From a checkpoint of a small transformer trained on Wikipedia: vocabulary 1728, learned positions.
Each number is 500 + 40 x the weight over its row's rms, rounded and kept within 0 to 999. Layers, rows and columns count from 0. Numbers have three digits each. The size before them is the row's rms in percent of the matrix's.

# up: layer 7 MLP up, 640x160, rms 0.164, rows 587-639, columns 0-39
# down: layer 7 MLP down (transposed), 640x160, rms 0.153, rows 587-639, columns 0-39
up587 120:491543520487540460480517456498521562491575496450501475480393547539466549550457416585541491550554522549455451528551446501
down587 127:564529533529498491505482551544533461489521451477481489494507492480479659459461503507477584575456466429522523505465466479
up588 104:493503509486492511580484485551485495472493494557470461507460453466474460524453460531458453482460509454642458511539494504
down588 108:511532429498510442494534531479523483486516460496497438547527510486546501518487541532500508523466487554465554506494535499
up589 107:475531568472497475492561475492583493499545513469452445517449526457547514504540475503522546501519509521497552535579492467
down589 105:479490514489516531556458457508468360544491449521538509481514431502546603469514545495461488528471507541500493541498487549
up590 111:522520545509499489436424574563510494485493526486518499458487474526502536471462528508400469526485523535542474482559574498
down590 116:481481442468439592486531471424500459533506478489493480512507495465435485524538428531566511523516475562469488486436406521
up591 103:558498573514520541444548483457451533513508480517561515431482490507465496529573510554502534537485490553455489486488539418
down591 101:502494547470470447478492508450516541432541492545541495586549560471470499459541525561503512522554502511468500436523491565
up592 084:483563506424523519466527499543473515552464499431529466416488577507538502521515510544550516532446504470494395504494473511
down592 085:501505514509487494547436548462538500461529447430481542569478494463555493462446480450459489512531465493465504448476536538
up593 091:487497575559571514625504445503501444504465465502505458493432437509503469433511512472396520589464498566526539486501486519
down593 094:494541449474471498511514503480509531466513506528475504502518503478471480512481490510564505574453495485426551424514556533
up594 092:526447520594521507525487441492566437383515547561508486522510517489440493494427518536459523535480516518549525537422504513
down594 091:527435435475501434498441479482477492575528507467545571447537496549439432506532493546506485464466490504456579492433382413
up595 100:425502511477497516453565468542443452512522398450498446455467522494478502485510465467506552581522531565516482521582469411
down595 094:534529500507572488503534548463529511533528463508560518559547551562520563463484500486492517608557443486451479456567511476
up596 086:493403541524487465535540432525502483521493511617496489537487442482494509512550487537414542496491510581568555503472525484
down596 080:503484489448509534456435565415496454506468435471512496476567488469501557527523441458523467511511424428457512438432485572
up597 092:518516461558477460515530550515536437432489505517554460530497481453472530429456550516464536521464448533537547484525546461
down597 090:552456454502439543474479504476515537521543528508510553486525508551520410545507510512488481541540452477481528540466466468
up598 110:432512537438469486471412394548468446490482599498499527519464537529430481444515438527441523553495477508545449543490445480
down598 114:454512499501495501476567452478527483444519548530462460456433516466439535487545503553481540484454488499531467535548543462
up599 109:509552570496428496411491492506512536481598587541550501456453445491480506522553463548500492515500461502504464494500536462
down599 112:464510494559589471492558524558476428495458522459479486549461505518484502438507535497424503435543505531499485521537472511
up600 085:499426507484533511488499433442476482536468509546505474497479535512514509556525470551501567515553456554543502447457465601
down600 088:525490508535534492494426573483553449496526444490515541520463470514507484461526463466521457464421549498498461559536527502
up601 086:541499521436488497457480472511463478458496485432525481447456532529487496425509541495505476540549506537456468480441512466
down601 085:491483444506505577488482536496522492550433505565508500544531493495483524516446469459436547554529425450425545449467476486
up602 085:574405479541521506500514438537515483511530583569508514511483510520486528505580490473466458558528499558563583501534525453
down602 088:489507494486456517480474573482548554519499414426575495501482475501557523515524487513547575430468577480502531469493486502
up603 083:502486576518425484482532511565484516507480475479576483550393453478473485491529477535475555440550490501494528535496483400
down603 081:506479511513489502452511578446422484528544509504522487474474514516573477524478514437458521540561438437476562459534512540
up604 110:535466462444550497487512391524558503509492549462505514481493489500511480462541532547465481501515487600536445507526522472
down604 116:474499540560524491574528497519467480483521538505479479513577562502473568473474503476495498501464437482523485466523467538
up605 105:502439504402505489536496503491465428510525450539507475537470500448519579481464515522476521513536524460534488483491429518
down605 106:456450561456476572451435435505473544504519483497524543484470494447482452560542538567480462523537465570497564544453542509
up606 089:506498504514507521525460485518526517497504544585516474522413484458540485457502498481448418512576515566583460476497499523
down606 080:534528469505536505484531500468432486491582446464457538495564466496437485460523399503533477524469472492504524474562496520
up607 101:469550509486467475580540458594462503524474544423482489429510435483487511467592442557518597548460506562496493470542513494
down607 098:503521475561510456556511530420483490448569501615489409470483493478545595482467486446539412452523512466462419436493482477
up608 108:431522457423516464545544478492515493509495568457522547459439509503499551518558514451491561552567513521482475449445510521
down608 104:512518452549477512426501439547480496515505567510507458472594511543555461592436531494430548508537457484507508437513508528
up609 085:432546445525476541500565475539443480419568539570482521421490555495500553524523485510464460552478522485547483538490503469
down609 088:526487519543518516510441513493551522584565529471494471532512537522525529509561450506564523543464533441450489476536436453
up610 098:444457521481466519497424521509434506493463512488476423503496571461503498463547470508451542506432560458556539552458485449
down610 099:447525448519543430476504501479495527502514526532487551566506535510483587501545466452501530454593445521520590490495503441
up611 117:542392481455492504463437475564451456537513522506538500511502508384470506441469531489476570494493485530481501493511428528
down611 109:555532466426484496489511478536501492482480490525457495529504480503475539501534561504484469466482501514439541537535567472
up612 105:486494468485527531542452504478472548542503484534511494477475528466473473491522430488512496495472521569545473536479442504
down612 107:529494532468523429555552507532418527508590485480377484455506514541536515467494517467463470470521590514478492441590485462
up613 094:433476460489528494431509416497470520517534458529520542459443611497500504484509586506497474503527526567579465532463511474
down613 088:445479442439446444551525560458499447522497474518528509560453535472509509474457505561529511482557513574472578507538479459
up614 084:527512597506473524441524494563556484497535481528488475449483586500525519461532527539428500489550468525530484533500529495
down614 086:484490513561510532527510535468496557490531482458445505501499489493512490507489486539477486451453529478483535505488462534
up615 102:478475471491518467437474535567444511513477563502563448509491450457500486503484488592555509490523474496429471443544491484
down615 099:496500524532517480464544550521502513477495481523417516537498533556498481448507512529513551459552458453522469445497491452
up616 088:518480497492468554563468458565532479499466494507454499477496467464513492521543492510499578510519519556561534528511481488
down616 083:513484497477490471516525536459478459542527436493528450512519499491545517495444553509537520579482481451428499494510498459
up617 093:510448478510453511477461430522473476478424537498568507517468472442469528496478540550434546504477443559476441553502503493
down617 096:553460528529508526538507524410484514458493531517449465404480447488473512434494517456529483502472412496558469516529446500
up618 106:514439518399464546517389515521442488577486486463495508535457594491494508498567556567480520455504446553586501541494445541
down618 105:444511466523565455536492523495472479507460507541555493451502514501498576509520415482538536470515497505526488470432499480
up619 100:548505624553548518516440495503576495457548523547475440500457530527537481414547521547501513498546474554496448530465459466
down619 094:487537407593524543502503557443570499472477448519515530506444461514458520484471465526475433581463507488530510506470453540
up620 101:427503580435463545447525581542536439500459490504537537464481494510550484493532491528426520465463483474554404502578492525
down620 098:506508476547525499551438502496496545517574520454498529507503429427484555566451508508583468421580531549478373488470472469
up621 075:490458483539494470491505521562462502452449477500508519452509558510517445492544515467538531540460524521556520471576551530
down621 064:539521496517467503494528474514499497560535475489501523515494496521490501544470524531518496437513515462513549459571473504
up622 102:462462502427483553574469466495441489573528493479431530489478497475457513486501472465513463515544461476474497479459521538
down622 094:431506466540550475475520466480459533404468492478526475557489516514590505473612502553517537447452567480506487475484531545
up623 123:490494458527523486486505470467487507478568551516534481525495540551430536548577446559481544457538492503494483481490523439
down623 130:491464566518487432479465562481502510446545482464451563508494493477442567427477503506597480465540558493553493519489462481
up624 099:487493550558531473514508463514500540375454512487633481575485458463483515485526596535517508539515493455495476494547539467
down624 092:520479521485503500509465506526431522498538498459468515505578556473527468503483464528438419531452502462479545463509524551
up625 095:485466578536456521495509492475523396494507546514487439489445548503461471468508454554463471442544485524544491545479471474
down625 094:495568501525470416498497537443515523548521431483470452442444502584541484538481509425514567516490418491501482515476514495
up626 095:468512522484428507533557509443564589472532534543527555473460581533515491545535456566470501473455552571485526513492496497
down626 091:462515466539525446479398573529569555484500500515532433508596466471452612506493461495508521521528513496466516549511472537
up627 100:544474438436492466543496532535539466521465507547459479417498558547445483486516543439485482466540534476553509525518422463
down627 102:487509517533472550523533491501501495423500468504527456494468489483534344487518528486439509464450459463414519508479502518
up628 078:455526496494458559423502460534505484542503507491529484480464560514515482493534491497468545563449493522553494554524504500
down628 071:489471481515499513496488567477486417529485462479536518503578465468488498430486500506460417462508497439451488512449491416
up629 100:416451588451570515453484476516478482539554542484502491512510559544530505547465484523440487512546538520474511523476522486
down629 095:457538482514487584487491517529543490501451515449424514518482476467518535505562408500463474424488538527428524469518478461
up630 109:478450468558475490482481488511468509484541461513474554465437486484520525463567445451502482519463474579481542514497478405
down630 106:533497550500518579510548482477526486531505402478456427613589429540504480537456570519524533500456476433504518497390509481
up631 091:508516450524492521556414504496459478506403577507523495497499531469462486510461440548443493526509537472561479547469507568
down631 086:539483479564470514532524442481527533532446512467553588502528510509499427568464510485410482439457526460463517506474509497
up632 097:457561468559487527469496556527456402485443470580531372474488498438462476487545506529505545513430517462560528441594601500
down632 094:527541508442503556513494451502505494503588526493480534550449585557470460520455513514529507534518537455490510482437421455
up633 089:502476581499515554449511467534535501456501554466563507514500515414550500455502492536468607523472477474456394563521543530
down633 084:461466480540486463462515496472438455505442429496549508508507514473530505513520494545560426438460510525508561547453456550
up634 094:525413554455471466491431530489512515520520547430456500550545513489507482493512470559542549517424515498503451515434518542
down634 090:534478470540593480464458491516479484511555541475586478553532463515466460524520479528423511430487504444522539453496457487
up635 098:476533493552515463509447507471439476484532533563553537459467567512544467405524497525396505501426515518544540562478446430
down635 098:455491488533437528520535503531492491570480458521484536565497481495393460581551452492494469466571538503481462452478481546
up636 081:453600527431467536440563506549519486534533471523495486426499578515489478519566453476542534518482451443542468541423457493
down636 080:458469484497516503524493606407542491576512502425522549538546447494470485531479471476526538522482440514474586473471490453
up637 116:519455626538439522523483474521474510539567510556490437492483525473503516463535475566477499505506478464578545529529494480
down637 125:529489478507537437483483575519505504473484467498424545509437502461544641465506473475534479534495557501499442581508546520
up638 090:480488505469471522475525470450497511494532483578537527425455468460490510416554556476449550511533456546499542521464529447
down638 087:544503491491524554557457520498526489473468492439492483568506492519530487538440473555451475518512471501504484498468408486
up639 100:511572554521421531526508514558475495474490493514452542475481549530487489494492434526493477512539506525512459474484460514
down639 103:463438432479534492522518471491534476487496447505474534507535479520486503503527543473480522472496538576494522443502557451